From a checkpoint of a small transformer trained on Wikipedia.
Size: width 384, MLP 1536 tanh GELU.
Architecture: LayerNorm before each block, learned positions, biases.
Training: a variant of Adam for these matrices, 7241 steps.
Each number is 128 + 24 x the weight over its row's rms, rounded and kept within 0 to 255. Layers, rows and columns count from 0. Numbers have three digits each. The size before them is the row's rms in percent of the matrix's.

# down: layer 2 MLP down (transposed), 1536x384, rms 0.0418, rows 1316-1415, columns 128-191
# up: layer 2 MLP up, 1536x384, rms 0.0542, rows 1317-1416, columns 128-191
down1316 101:127134128145127132131095108133142131178086124136154110131132138128108109092100114114120105142121135137118136086169167120153134159144124101111120159144156099132111127131158113081131139109159076
up1317 098:092122141118138105132138111172117123125149123128132163175103163111123101122126137066108136154098154096119148143136160099173143124160111120118149112134099108141175109158138093074080141138120140
down1317 083:142138139113163151163142086123142108095128096092121088089151136153133106153071129134138139127125103121154084108147098100132139096095103118105109118147127125155158092095145148114119142154122159
up1318 106:122087123109102125090104121041151138112116124148126092101150135131136153097159117125125141155099129137126146120139141135108131164124071143153105129130122173137113151109138093126120126116115095
down1318 103:171104143125160123096118123175128170174125134170137116138098181143109119137113106133078122139179140119135152138135111087162160140142115155098100154126084121135100135110114176143113099084161133
up1319 096:089086085114115161116101143124101107112121122162134109139140128184160125107130138148136143105117162092090157105138139108173136147178098139154142179119099153113107153102124125123118136118121131
down1319 093:142112143115097127134137089131121174154161136118158060100139163151126118120105120149139134094109153093118187175132102120134142153173101126092174137085121197111155129145124100123123119100130108
up1320 099:123110099102136091142122145129158106134150146112094106152163123169146159110121122132095102128101126131082103117131136119145114111152077127189167189133051128141093149131077106135123089116130112
down1320 102:112124117121196139162140157145146183125144088077134117161148117119106114156103177129139150119134153120118097121141150109138146107092129149116105134141163105152149141132109127090117124142156097
up1321 101:130095088136103157127129120095160151104117149132138150126097128154152136124125122134108094156123060110134158124130127124162126111120083107115138138106099133144112120109110139132148122133121087
down1321 101:114105120128153180138134111156143130141124139125157121137118115116158125109144137119133072122133155149133119124155157067124123129149100130126120123145112124139100150110124143167116135096143136
up1322 109:116078120104106149144104118151129094156086113151148118160117106150081101142145156131147131160155139084100057090091114159171126177119135149110161130096119106142132151125121106107135127100129131
down1322 115:132122087095091110133144096142121202145149121154149148095153150117123126114103132131133111082105112182129170181149142176082076140142135086111126104090143145121109123120130118128157135130082116
up1323 086:134089170126128119148077123147126094105124144144098122131138151130070148144146121110118142128127105087114112097131119122132141117109134115144107194177122137147070135110146149090113128105106134
down1323 100:126152119156122112115156132122137128144092127133131114130141110150120126122115143101128098153125123122137170130120089155113153139153140131108174127140135136126139115091149123117119183087106110
up1324 096:134115133125129140148100144065107132123092115108132101129105174144115121118136132147122116145095117118093107106075106160127159150098115142194113138167110117112098185143098149128141149165136159
down1324 099:113160120131141160110121138129123133111131085099132100134091121126113118134161140092105155151162100147174143130111143192114137141111135108115123123113139108097130119097087105139151128096166118
up1325 110:174097101064149122109130123134108080133158104126112116107070093156128112139137150134127137112108132125102117097130166085199109121156103132144118127115122164140138123107101108135102134147102144
down1325 112:146122103141138136154119158126130148104114126159130084099139097122098135129121151153125090112111140172151120115137134120129140093153111115121118106133059102119151104086159118114092141144116137
up1326 091:159103100095112106124144093141124164160171138141137135118108072082137132129125112109109103175128102158114149108117156169114118147108117161077137118102167113141120157135101122131116113128101143
down1326 098:114156128127104128146168166128137139107091118099189130059114122099145109135087130123151167128101122138123175119124148100111138123090154137143150096156115105142154117150165098128143113099085142
up1327 104:126133094078143144105145106109132165111138162138139149106084120134139170109117141139147138135101112097127084151140182078121119125130127102129079179070134098136152133101085114171148138121136120
down1327 105:140149119140126126076101130137096154111129113129119073115161148100151152152108145118120116141186119144089096125107154162142110148154113130144132131119099112134122093105163083122087110124112178
up1328 100:120145115108116169139104129126181099174111116121130139133131097145140116127132136104132094123136124107149113105103096128125088139141126114152128099140055113146101137134139096169071128140130118
down1328 098:120134155128116168142118134107101122082129122131088077148119132189081082148146146142098153148119187149125144133122103141188162143141061073110122136171068129163108113096109121142086148144124110
up1329 067:160083118127110142130157123128128127124112120118116146135122088147128154110090161132121122156144142127074112150126149099116088131129138125171103102127076153156148183128113132131156083160149143
down1329 074:099147152146134114137155128126133143122126140156158104100134209101149099120123124130111150118129140084174144125120113137100132115152087123138127134128144157107152064122144138163095153106100119
up1330 098:084121107106127095134141161144132089172131147144117118122159105154110140094139134132094094114109098090125122135127094119141140172133134148140112178081104131171113157099092090080112102121135089
down1330 096:120163143141129115148139115128113098155143144159129117061156134120120132092130142072129104098095159133157119163166125116139148094131133140169128165114145142166113109122128148080112158151163119
up1331 111:126142127114114098134118153102114124164120138125130126136134141159086106123167167074095156148093137124120174159136161093161161174101161142148129104113142146138130127152134116109168174123140139
down1331 106:134140137130107127133097149122137124142109127133112125120169159112134150100075153083137140131146114142112125112133078119070090162132130108143121162118172084169153114144122081127140159126139117
up1332 101:135124154104108130121070140098131092097157158134138135106123153137100184126182117155126102123114100098108047135111130122128127126137152136143142131103115119135128133130096103136157115140099132
down1332 099:086138144105142094126102111157135089130108168101143129135135142165123085102140129177120119154148135138129163121154112177127136143140170090095119103109112124105112141069105151141171091128130098
up1333 103:134155117150104123083171123111155112112078156127159135087125124127143174135099159104108087140093136086078175105122166144143153143132118106127162126116120140112150106138114159137152153173118094
down1333 114:134146120087149157103122116125092110116161110108110140117104137142099101130118102153107180082193118118121129122115094124172123062111109162143100139111144137167115158148109124131116126100169124
up1334 105:122112131121122102150104121138114131151136164132116134134146136125109135087167107081066133123089108116145113140119129112135150173098123161130133171096068132147151133142112121101090117155123149
down1334 111:120156154152163148125154178157113100140133106133086127146127115155127166168080115093117144133135130133113102136135155129136124077150128124122123111099117117130133121126113120136085122122128107
up1335 113:149125104105140152121138168098075142126142155160134114094167149123095136077151131108114095166104105133114125136111111134132161139187119095139090150130131129127109155117083097125106107160129064
down1335 108:127159156097164151163126112142097129099097130109160079113129140142129091100156139082103141130138130076129105133141106126147150129145113118103149150117085138116106117094130124157076130117126148
up1336 093:120122110101146128099140150187103105158148147137137146090103155142138147127113145116117150135118123095131121143132129099180146146155108129179089117133101145151132110108067107144114130116147110
down1336 093:147105117162138121129115100140115120163112140102138121136108119116153117169116150100072126141122097127133129139123124099116143128154133088109154127105136143127147112104170124162090160135114113
up1337 102:137095091142143092085102065191160097136136147129099182129112118108092156132117149129138163132142091120096119103133123128133122136099103126160120126127111103103123151114117125142180166139113157
down1337 097:096095111191139138126169132091134129177130096093115097155117130131143108117133115133134150132100108126126139085095120137139119149146120134134127156143123109091164125111093099141132140079147142
up1338 086:126126120060101074120100114124085082119158152142144094126117151113104106136118145073144110156099113115144122147119101143146123153136089161116181163157081129157122132143136135087150151182127135
down1338 079:134119162143120103132158120133137128175134118136144086131119148160122094168109139111122126124156130100115132110170165152160176061170108134150140107116117140163128101117109142117146140109142103
up1339 099:156089119092118111103110171130107132168124117137125123117107111137137112106086157176121160147118163116163124124131060100159095192139104121186136178130089163120162154148121106126153142138180156
down1339 088:134136099177130145150143116181120144123120111122164118166123147117158129146117116111141103106141167100130109137148120127108112113156114137133102119183156133150073105160109129159115155136120141
up1340 106:113137087106130125136063123138106143102170122127098134109103092098144133136133120113122132118149119133080094110050107088171096130108127191112119118168121133133108154092096129143103111131108119
down1340 113:123075118120133121119141157130156081171155117102135144135128118085114103081107123095118112106114164078133115147188081138140186128117133104135119125169129113117090119086165130141132126124130164
up1341 099:099090100095120127115139124086128119112131135128169111132113095104099141094125117101103119133089140127114145096124118156133140168170084153149138154105107173125169168125117091102120140174171108
down1341 086:105118160115155131120128130118155117125124137143093167144154124078108095130141116118071125111174150120129141086109155098122151107117131155105067121127131107127106158161201117097127126133096093
up1342 095:109168134124113173116130106129130150147091088098145159119146132137128132100142110146140130146096154096108090113094122048109157148110128109111146139096080148154100141155132116111113108130163100
down1342 088:152108092126095132106096168148129078125127119175142138145104095126141153100151108099136134145165100125100156130133076158140102125155122129128114122111114061108134122115137127137111161116139118
up1343 101:089118083121145105144126095136147077142106126114085137097087129102124112123135132117105154128100173127120147149125162117167139165134103147121152163139129103150143122134125108092118173128145109
down1343 097:147120157141118100143115134099067152111143128097140102140165131133104149119131118175151131120182117083113151083080120102131157138151126151137112118101093122125128085126158174140115123090144119
up1344 094:133082148128135124123144183160099086126124149133138171144126127085092103107113183140114140106140115128157137163090133119163121133135096144165135111125137165104139125116105108134142169157142102
down1344 084:117108126110094140112124121121123156158104129142140101155133109147140117095114108126109181144162126116120149124165137145107141082173123075155130153141127147125085105152149127094137143146148158
up1345 102:122134124120114148078120111111117158135140142116141122181106083124126159122161127136101137078114171133127104123104134079139160160134105169128154134109115098136148152125125140096140170166139131
down1345 094:132131115116122149096147136145128125166108120155093133176107106108127167139118097160150123134133142148107098182153117118130104115123111152173125186148140111080070121111100125124126124118143121
up1346 104:129118067111141109153162153106094163123151117116121141154160148145156146114103121059153113168099119132131144099110141118190181125154145111141152164157096107130181162144121129096118119176128136
down1346 107:118126162123145103135107185146109104114137138130146110130085067129097112144167133086125162176116125129148100121154099137141101152130136143128099111108143126123169104077103124137135129119176123
up1347 086:121091157103100110140094098158130077118102129117119137096123136133087132121166158103063102158126103093063125110117141160103125142097114171155130137130132146142131121092126118118149145120153125
down1347 088:169121129091097150095110158117094090132141143137107148128115149100134170114133124142141143131107156092154081115084115112155095144137104152175122123087104139150129151130102137165153185119137117
up1348 104:122143089102107135131157118110169143142124136119156174105079117112110132107145147117132105159118094109160162178133133106099139167112106105123129092106123112178154134103124100138143123150131125
down1348 105:158116138190146162119168152108129114082107168135122123140102141134107126162121105116103112079134102119132119140122174112081150092164140141079108145135101113186125132086138164157146169156159131
up1349 105:100150106097128176141157100131149125162140140117134184153092124100122157138124091133097154115112119135148101152157108106157124178103073161127114119090128123175113161115147091160128130101151099
down1349 097:112119150131130123107130151122127130124111139148163146130142142102094175108117152108111110136116143069113128139122137167147094107171115084159116111129135156094177128158086130097132092105103167
up1350 109:165128124126116138117131060122159109133100134124123118137103098166132179106122155121119131145089125109108088113111168099088129131099109086160133140157103099115117145103091113123112099127107113
down1350 096:142142130125106125151089139133143147187097103123145130077116120137159158128100135145091128129132117100140158104131135106143161096093123164171125123161166146112116135148142107156131151093124123
up1351 095:147078115130148123146104120134172174140079136152101122110128086125151149159116129106126112123135130125117126120178119144094141164121110109156192170093141103136148140105131111130128154124154105
down1351 084:154065165135102194143133147131094158085097104114133102141126136169124107167128124172141128147132110119084111137179094104097142116117127100109133109109186135124093154115174132112143148114056132
up1352 102:102155078128134136137137157122151161142114148122135127144157156130126123075122139161123172128083134116163106139094094123137118164115164138183097116114129137172113152109140107102153130152140103
down1352 104:111120107137126183122099113138154153133147135123139104208117168126144121102131127127099153113140135137129151131180125130108107117065136162175155092186169126146107146119157128109164153166139174
up1353 094:135064088078156107125141134157158137161116150140101156162106154133097144128123138097108104173116108110116140180132146104116104155133124127150135133124122096128130126088138110121136127125110113
down1353 100:125127166131133127130172132117096184065158119122171142111158130171104109159162088139078086081097162134158160116099134137140163127119119116107167121097111124115136165126130177149138118111138141
up1354 091:155124147143114105108141106111130099112066114112108149145164134122100135121105111124143129116139122131140114054127115148125168124110126151132138129114149127161123171155100142145126107143125108
down1354 099:120145096101105150124066129120122135101094129149132141144155118118137106127157143124117106105097158135133159178117110098077101080135156136134142110109109122153142109107162136121138119117132102
up1355 081:117117157111137090127111127148107087127112176140134109143147136144094122132155104162121131126107095081121096127118096122157144171123149120137145113107117104112143105164141112124108193149134124
down1355 070:094133171122145081108154132151155133167123157143124123102124150131150116099121111180136131139156172091141091101116158116147127116108132123149126134098093173081095135144140133159083097147163151
up1356 093:111152148127127139118124166140125101146093154145090118145129134170116126103172136148133144129106134118159118075126121095135139147123159121150111127119138170151087166124134075144112112125139100
down1356 101:131108168161132089104066141087129117100131161134129119181109155126176146100133122103103148123082141133154129137146114151093146178108185102106103196141135122109130126113125155143126147108115092
up1357 102:164155124109116103106116124165092094117118145141112162143154152123092162124125101145112171139100093097101124117115181104134152176150098112123099136106119128138127134115116109139126158164134090
down1357 099:064138154132114105115151107146129133136130159104129119151113097156081163097144112141168145077124078104145114148200163147151079142114130126138121095124142131138137092097130103128100177129149107
up1358 112:131133148100137107135112109088130154159082138155139158134114116147115140117143137120140110130111144099147111131140189129138144130120125088140155135131094115119145164156123163118115081155166115
down1358 106:099125142136121104142119094150127130184134122134103134156110130107118155138127128136144166111133099107088119138192154137138123179129130182128122096135109106146165142067134139125133154169132126
up1359 099:118107126114112118133095099143108095170110147116120106164146133118095093117145164098126147153148155119134115118114126140157120152159132140111171177107103136152136157154137129087122139109133125
down1359 108:118146106117115103115157127087134189148126123118094185123147124118098173134131110130163134082117103105125129112130132135112103092149099121130117044134127145132168130122114104147123132121136125
up1360 097:167108089102109122109101092135181139111146130091145138138078111147113158140126143113121098174115109111099103090108160100143135154130112063168169167141124126143143131153096089128111120143110125
down1360 099:125100110125081132102127135137151151141132185122115148130086118094092157095159089111154145127060099117103121138088172151146088126123136153117104132148134140136167143164087118141109135114103103
up1361 092:149128083147112173145070110127101102137138131098131137169108139169119109146116126089097147154129130174144117105139121124141134141108121146096130170154139104119169141140102104142107118213214116
down1361 105:146077154150148074117160105157126135131136124139139170199142102140148114145144137152143153129111134086160156125127131157119122108103085139112118131151116127097144147113143138118087125108102088
up1362 103:117090087117146142099101061136151141165128136150086176149095110119085132136115083102138154150076114116107114097109182109134154140085150126119118126151140109151138167118117135123149134152109110
down1362 104:104201175151149128155141140162135147089121133126147144163134089117147149143136164155151160119113139115121103136097168129049128087107140093133108084120142101136124110109086103106159133122087129
up1363 103:106069114081144099118105088102122140101145149136123152169124056099161150104156130107137125117134142115109120101132145125153160138122118132103116136096089139159110120112119074110094151136135101
down1363 104:094128144120154175120157132088104119144077136133124076105150147128149177118115138177151135075145134099111132114125133145107126097133145103124112107141117117166107089088140181159097134140153145
up1364 096:141128125102113153137084083093127122078100119070155143109103106135127148114154109085114097122107124098088129080130174141136133141082124166123145113137124102129134127178094133123133142141118109
down1364 095:082130143135127169126143131178131133147121126156102124071162136137112107087160132134149099139115138151141120102142108114142134117140125118130092118096131084110132159098119106135124132117061121
up1365 109:146127119120087127079114150107078070075131152103138119100135125114106166099144155105081116147118098123115132116118149072140161108174130146141125097126095133138148119138147120112125159175107126
down1365 115:137142112136155068126123153131106115101133112130115139117181148093151089111117168120160129125150132160135121092146094124143155096142118131120099128125135120130131163129151158109136122109146175
up1366 128:139100150093105099129156115169184114119121126140130154108158136138131167111130176106135134129126082110124118135116131137155099144140130118135121127122089085110113133126099123122119127165112100
down1366 159:100145156109134118131157144138135170115138129119133153141162147127126154095132166105112109095148120128158114146097128101115103130146139130115152115112103106153143159122112120113079074125116124
up1367 099:130124149116125132104129091134123115128097130116141149154167156096129116091104165109069115129147076131143096174132081143107099163131116123175134130119087139178123142128138098140096106135119135
down1367 099:119154131115143100122135137147116116140067137149145094116097146135162103101125108136136124119099107117158075126134100094067129153156128092124129090093163139136137099140130130111117137083121093
up1368 102:120130175132141122112123128081164107106098140104125167144153164178126151113127162086098099128077125096136115154120120110123212126129136115182164135132094124127141147132071147122141114216144137
down1368 107:109152119110103177165132148144142143091130132120140109112158119113163101118156133106127101138154087096114095103120072138143127170142136151104117098128116160130161124126137094124143127115132125
up1369 105:154182101115118126136180129094107137111143144115104138104106130123108128104116134133113161164103092124067096129096122132139104121156111110160137105134131141129118121131102104132177121195143105
down1369 106:166125159112123100128138135130162153126140119134116081134117142159089134118109127116122122137161148115136102123118100142153110140115080131198130128099093108135085123091131095106107124158135148
up1370 097:136106077097090150106119110130152157138102114134122136134102186174123165143129136143135150112083087078107125121130133103157178187139169090133112128173117131117094141164121121118163130162116104
down1370 093:128094112083125106126108147137150145148108132126160133093112061110158138155092123120123099133185122148139172104121128131092169162128143159115132164134092136082141126123176144131187102046122124
up1371 102:157084154130099110098099138143104141193089139159101158111142129108097119131115142103116145151125163115112117104135132120155129119115115129120127136107129177122106157155142152092124128124140133
down1371 103:107124151160127103151117130138144152087108130119103096155155123089147107142136101132108110122135121108129144152125115104151138124087102145098106099115125145106167105111141137124123096072108133
up1372 093:143090127115105121127170108131134144132120145128114127164104162140132179097101147149118183121135070140137134112141136082170166171108123140138110104128130142109123114098099126156153160144139143
down1372 093:124133125095168113164133201121135158151112144128097136175115138097152142113099106116088126124125123116118122150099135131086155123083115135126080120114158137153128129118146149128106106135099161
up1373 100:097131097088111151135101102171159111177101122092204165133117112109125113105139108120117105087142096115127125129140125151123067145080120157165153148215081094146108167118123130114121111149158085
down1373 103:121137162111129125132158148146147095115127126139156106112182158148127106140113153132173139083132115125107129104148158125098109118119171116088139139111138131112114157155120105153145098151106132
up1374 095:115111137130114112135164110094115098145100145157148146133117129194127148124150161113100145146144130110112142141130146162177137168146105137090186122084119109132128136147121108089173124140129108
down1374 101:104080150150117165134139140094119112099124111089103135177096117161102147137127073115115152110102131178114123174155155144132124085111147111185157117117079150159114147138091131156139149131114167
up1375 092:109102133108120136156117110154130118154120137121110130120138159121106120116146180125074117127129119116172120097104141150149151118174109112101124135178127132148133148107091088102111109123143093
down1375 089:101122136158148169099122131114196150113109121116116150124125142118140115152107148159142147091150126137128146130164117162148162148155141139085123159115116133117101121112144125132082080126144123
up1376 095:117118150134141135142144086121151143164109125152119128150125161141109141100130095123118136133096106113112115160116132155142156169112132145164115114151096122176135158127159143109144142174100135
down1376 088:113117111121144128120093138106133133120133134123135125134094118202137141119172156135129132113115113132081138149169174149155111099110084126102152112090148143152153114110088108164153133109154096
up1377 104:162119101112098151142118110127110137088110121098109134164146145174100143139155162138093149113146128127120136067113122145151104154116119139180120108157118158142109130131127098131150139148150128
down1377 101:108124166126123147096091161159141125186084134141188114150140110127128130108127121113134126091177092094097096131157131078137139133102127146123095168096097091137141124112151141142134157092148107
up1378 084:116107130080111142131096134120113139134106091109129157097116115129146150085140120104100094138092126125091121093078135115143127162151133171161143154114098166141143150175117099100144135140134098
down1378 094:120125143092118139137125148139140123159130170120136158107119146132140114123137116151131110107087133109121113111114106111136171195075093163177120143098137140132152137160106152130096146131114139
up1379 092:098105111099163139146125115118152139131154122114076167107122125123127089116130130117130158168118138091160128120087145147134160127150080132131118127097141126140171082095097108171139140129136119
down1379 097:133158174134108085098138153163144127130121148166141111142147135146130132137160162123118124086139119149100131163137111175113146138104175114098162133110099127104116139077175163119144099120114133
up1380 100:135160111134125130127110085120126146127159152126122130076105148127113154123153091115086126102058117113113112105130129131152153104137118118179118109065096160134119123150120074146135121149100113
down1380 108:148122143129176167116138093122167174142097133143057141174128147120127144097131146123149128131098137114180143142126143144155068153126105104142130148161118121110071128152183131119122153140102092
up1381 112:161148094092110166115151153146147138165142128136153156163132107087126185085106124096103146130115112126152110110112129155117087189102102131158138097154127139138123127129106094127109141126124118
down1381 106:137082163131108131106105119137134124130127114147160109148130105124142162147169126135099140154143124153119139126134142117086130083120143145102140134137122106120168132123121131127089145117102153
up1382 097:106154111113096153122115093074113133119101137145160116136142115155136144138144126145093143130098108133168101142111083124155144163173162133138165144168116131119107160147097124181142123128133100
down1382 078:134122144161144135105086158108109154121087137114092114179105120092144148135143102121091112130106130126134154130108171127158167143171138092156120095124129152156097159101137151086159081114138103
up1383 096:123150133137094148143101115140115121134085158086091141126125112081118167132081119145129110127133098130129094117129140122132120135129128164109161182141127119138134131149157125130148122146142129
down1383 100:105091145152147129093119144112144119124087127147160098153140137087084092107097128159108164099140137121144114155142104140076134115130158143138168110204190131093186149152119112166211104166089152
up1384 105:104160132131105090133143091077111122138100137137119132104071152126134140122140129120108121144096118118113134138092116107151153138144116147130126125098113125151127145175123095091116090175136133
down1384 104:142156102138141114090143114126132126157146157090152099074112179120080115139122114133151089112105135130128128146110120101111147145111113147136088150121124071110127097148158160127111135081113092
up1385 112:115103081148135115153134167110148121127158100111153142136137123139120108112122129098100141157096132166175117116062111156157158156147105156138112144173122132114141166146058167153133117178140134
down1385 105:125136131083134100130133123148119094108108107146160168153139156119133125106142121135157086102129124145120096119163128145156168165144122148139139092153176148090127152130165134153128135091090129
up1386 103:149123135152100097109108095160168129131158134115129132115080122117118183132117104118107150136121145110109135115098178120116108119147122102147124103139096137127154118131101129150110166152089131
down1386 109:117161145154120100125130164157124103132130153121087113137151175136140123107142105123131151104140122182100130095105110106074111125123118130141120107170164172135126145154142158117096109110097130
up1387 092:127152149128127108125157130122087137160118120121158188129168121163113137123151149115073151142145120097122143076125137082154139131084149134139118137139111133158125147108130142139143114126156123
down1387 085:169106116120144114135087150151111129134162112115158113134120120130131165129139147124109135132142138153097120166131128127101091151105143095131105101101060101110142094163131132122143087078095147
up1388 102:097144128128119149132127141097128118134114131103133143114145094096124139106176117127113102124106087115101150158141119119179110143129148134143137093117125133151137122126155131126132130138144087
down1388 103:115109151163110099142140149163136113113132136131180140162139123143141105133150151152149152110193118128136111161079147119184150104135106154116168144132140145143138095129171156076090160129096132
up1389 105:137136105081120106107142106088128133167138146137129110140131083151081187099129138149096140088123098089118150105123177122149142112119141127130133147156101121142134122092097083107122110114089102
down1389 104:082080116146116131143105126106123118131117124143100118121111109112090189142162138186140112098128143143122130107152121191105144139151159116119183119138128126174107093133134138136121123116163138
up1390 094:130094169116119144113113104138161149141130140122097137157118140157098154125122165129057149102095115092123149105139147143158170137124116154144103126167104125189159131112102117138138133189122139
down1390 096:100129141106099149125095122115137155100129141133114129129156113188125076132151114112159149125128090154121161139158166144181142100077094123094102143167129142129118111145113138153175123137188051
up1391 104:152117110073143134130116112138144158134117128142149107114129143144131179078094113135134132136101123134097121108121172131096122138132098134127107132088142113112172113153108103151149161131149134
down1391 089:135126123104080128092169142114133139143152119155119144080123113143164153135130137108179129097122129095149133113157138127143139079180152121116111110083101135099132117117080178133089124114121124
up1392 111:126066184145126078085124135143117123145119115170102143133145142178160137112152135089119091154077135079119134144108147121113136147102117153131148134134119116130170131134130137114108123179150149
down1392 118:093133155115148152123122157140108140135155110137115152139186141136146076107128185148118141130167139108147138058180103109109125160138151136092125119074124099139159149095121148096094143152148134
up1393 094:168089105075088098107126114152103138099103129144073131115151106116135132116107154149152111123155154105142122066132144151167140124132150105120085154174118138179112175140130109096114108128092129
down1393 102:177137111134136154118169096130112126139123099106064148153141109123096106173132169068109152113148143134111127129128122120137097117106125167088104064164185125117150104122120133136126128142067161
up1394 098:118171121137113136157150155158149113151090140124110132117055093084136122121107125099127107184139141115123136098096146090102100139141081090150137085131113175144144135130169128143110141115168103
down1394 083:156094121143080175110151135111106124158120117157124152104126125128128153151133135097127160131113099152123122146143122082155114121159135080109092159100151099131097113084157123128132089125144099
up1395 109:127146148102094099095126138121107126119135126078103117138138152124123175107179170072073151191135129128104106133117100134160088165123141099129145126113133167125122195101126128143139115163134113
down1395 118:142098111116127119126144102139131143152106124109087159082120122122137177134155129107090158099118130127082132138116162097149156131127095139137100116143135154108143135111122109134132125096168126
up1396 106:098161147113159130115162106131100110117151156126160144080151105140149144073172108106115135114121102120093118120123136120100115143121119102186148117137102129111167122137088092148104098124160125
down1396 111:107167137120140122163135124104137129120096140123158122135130097121048078126118125135116106119133138140136157146095105150167158131127104141115167131119115115125130117120117125136137102119104130
up1397 100:094151113121135100122148171122118098140087094111111129140123128130126155108121102147155099168074110053113102125068134107108130175104096088151142134135121072116128135119095166133103167106150134
down1397 103:171147110132131128080140120108136141112121122139139137164081116103151143170131117136126156073091158096120109130158120106107101122126088114114158137131176115079150081106152101135126116066110109
up1398 100:150088108091109111099111127131163159088134154186118125098096138115148132113124132146127081124135120114106134115116142109131114157165070105180099106142134178128158099105139098124145154123129108
down1398 097:119161152185162133141120134132112113109109155127115144181169123130078156120152138117157148145100117141126136143114131157104139100115171142093150133099108103101122143181139144142100120139087156
up1399 100:137108163112116074114106116152168103169138143152096142123141131153089106082107115118115118132134096148115116156060111132131098129173129118170127141157106110169104128126053104138100120140187143
down1399 088:143143112099144131112112102121153126144124128125100131133178161139167124163155130121142168095104143147101180112139141110117136116123127113099133099157134109129116127130150110103151099106090147
up1400 108:158075172075135121116107071081162166141146147101134150144081128123077134134141105112116139096160141114097117091095162139172122124109119138133129115130141165165131122147104115123114125145198136
down1400 106:106101137144147153117163133160131135129114125124112137144138119088151090159139121096153105132128139149126160156160112094110117149131120158121094137106133104129158115101097162147156123157120171
up1401 075:145075170101130082144105149123116148154128133128142130146156131130118139123141144105092120124119100070103085129158140102170151159109150130117167132069130160161173142131114145100141103127113135
down1401 062:059184119140118112142122073120130097148139125153159128106153133129119096136109121141121145146156114149152100100153135135131089089147109128156144105129143102137122160110080148184161140126118072
up1402 100:101130101094125116118122116133127170139133139124094148107125099124118169123153149079093112120126118087109127122143149129098136142126122114161088100122143134113164136099148137109118147137117092
down1402 106:151099120119153129114098103088117132133128126118161065109139116156126130134162135151153156111121150123132126152119156195128163095147108125172139146121149117126138129145158158089152123130126126
up1403 107:127124077097116144107173116144124120096138170102149111099120160140165148102110124090119090155083112139119139157141194112131125127110153103136117123153115135123118119161076126149165144188122112
down1403 109:157148124170130136070122138092139120168179127096130117118136133091052160098140147107149165071130139173109151115097089147168098177136159130088130141094129129147145093135137129132108171118137126
up1404 100:134112102093102094092161118145098139120160127133112122152148132106075152121136106147129145169160131119095118110105150118110125136109152136137069129134111139136128134117127098113165131115112155
down1404 105:137126127154125147115106113091140165120110134113124119110100141118110147130094126146110179139160142098138130116132139123142145149108133135117157142134122170145132138131147146136122110097114136
up1405 099:054170092141137093134111179165110128150154133143107149108145125083167138105122101121104127145076143151149138119128155132156158119128142121162141155115116148120111162104145146088128142164162129
down1405 095:147100114148144121138105129146091132178181117144093136148151144135121102167125106116120091137095128067143137151157142133121109133101123134102124143102158130143133126149149120156126109144112152
up1406 098:108114154120098107083112075165140089103132138124143183100131116180125135133141122153115062099139053095068122107087156161096112106146129176127111100128120146126113115111123107159091123134158100
down1406 096:123126117148154176138101076154146123113121090139104129102136122141146109091101134134183094121176119102122100123179084123153144092112098113108159071096152130121093079155136129165117078130141166
up1407 111:114146098066093114121151089134131122126131119097126210133125102119130133083165107132107092175106138077127123120095136133171139134097101129128143115154066119191117152126107137118127132155139083
down1407 114:123087119127138144155169133087136145100116138106110173099125132138118139159162133106141123116107143105106096128105123090132192120118104120170165138128120155164136128154114140134126130133099118
up1408 097:131137127124106110087139142117157156112141148086156133145141076158115158124162106147139139169059119108106146109115157136127144129100120146126127129177112122194152138150136115108093164159108109
down1408 108:093144157121119113133134132090106118119115117048125116129096109119098083153145148125138110113135153150129166149123099187141091131109155136122099148095170082118134110153119106131116099100166122
up1409 108:154154138089126158104119140122144170122132123081095135103101113116107155130124108138126153116125125113111123143109122154124088148123144156123121122130150144149138146122121148176132155170125111
down1409 111:149197130125182159129099105102112097141108120145086122150177122142160108157153127129165136124135134091139130133109100142149086156126153107093143124129132122111105123115114163089150104157130114
up1410 091:103125137133121145136082161149142162152107136099152129118130108162126125134100125172114074131143113114131157112107137142135124125114081140139111121130130091153139128106126147137118141159176108
down1410 091:118110116117127122123109090105142138154152137144109151130170113133150103139163108157165145119171153112096137168115129143145108140125161147125062095112083160118134152083129138113118131130129134
up1411 098:110142106137122144116107079149129116097153120100114144138118175152126104112138105069116150153121116133138094106106109143130091150162139140130143118079121160117112131131138080179053115136148147
down1411 104:141094113168121114139159140105116099173109149127131086149172147123136127144114164143116127149132124133140172119146105176140083101149140145114160136121140122129098084129176106185120109122124137
up1412 100:086160136131118149120109129102141091154113126133158181108113110091152183107138149061098130141088168110122136112131084121164130127156141090114116124090118147159129124143102112137077138149150132
down1412 077:118104128116108139134174119161100147140129141117143117124095175132116131131136093159090083147136101118119167140106128121104148146157116136159166120170139099144059103151142138146153119129101173
up1413 099:124101163091117138097127100134121144112144111105139170125130074147085117162159084125117166160175157107121114120109111160166127154108137161118087153071110118155125147147071095141105114121123142
down1413 103:156127123132110109109150115075164130083125113110137128111134160158106132169175121140166127098092111135111123081136144103086106141109164118125182136126182124119114123149097175107105137129114145
up1414 102:097097125110116116115083109158123108127168134069134153092169078132114125142155114112131116147123127086120089109085133146098124140133118138185143154120083144138119147094096134121097118128129128
down1414 091:120158105175124133138173119151157121126116110092123112123093151105109143133134176119173119169132157148102138109185109150135112117111120136140129105155124093130140140154141170171129115094106102
up1415 100:134124129096135122132076091137160116116166143168149150124101138156130097111161124059127116123131161137148134133158147122097116148146085125155136129107137109130120140141116113105109135142108100
down1415 098:153094059085138127119164104131103110116120114130134130130122139108112155158148083182110108148102158157099107154097098145135122158115160108179120134132095172077177119126172140150123105085134115
up1416 096:142087145122156166127064090081141086158154117100120150124098124196132089127131129108111104148132143096101149134104153133153090132082121195144141126161109134135136128177089092122121110145172124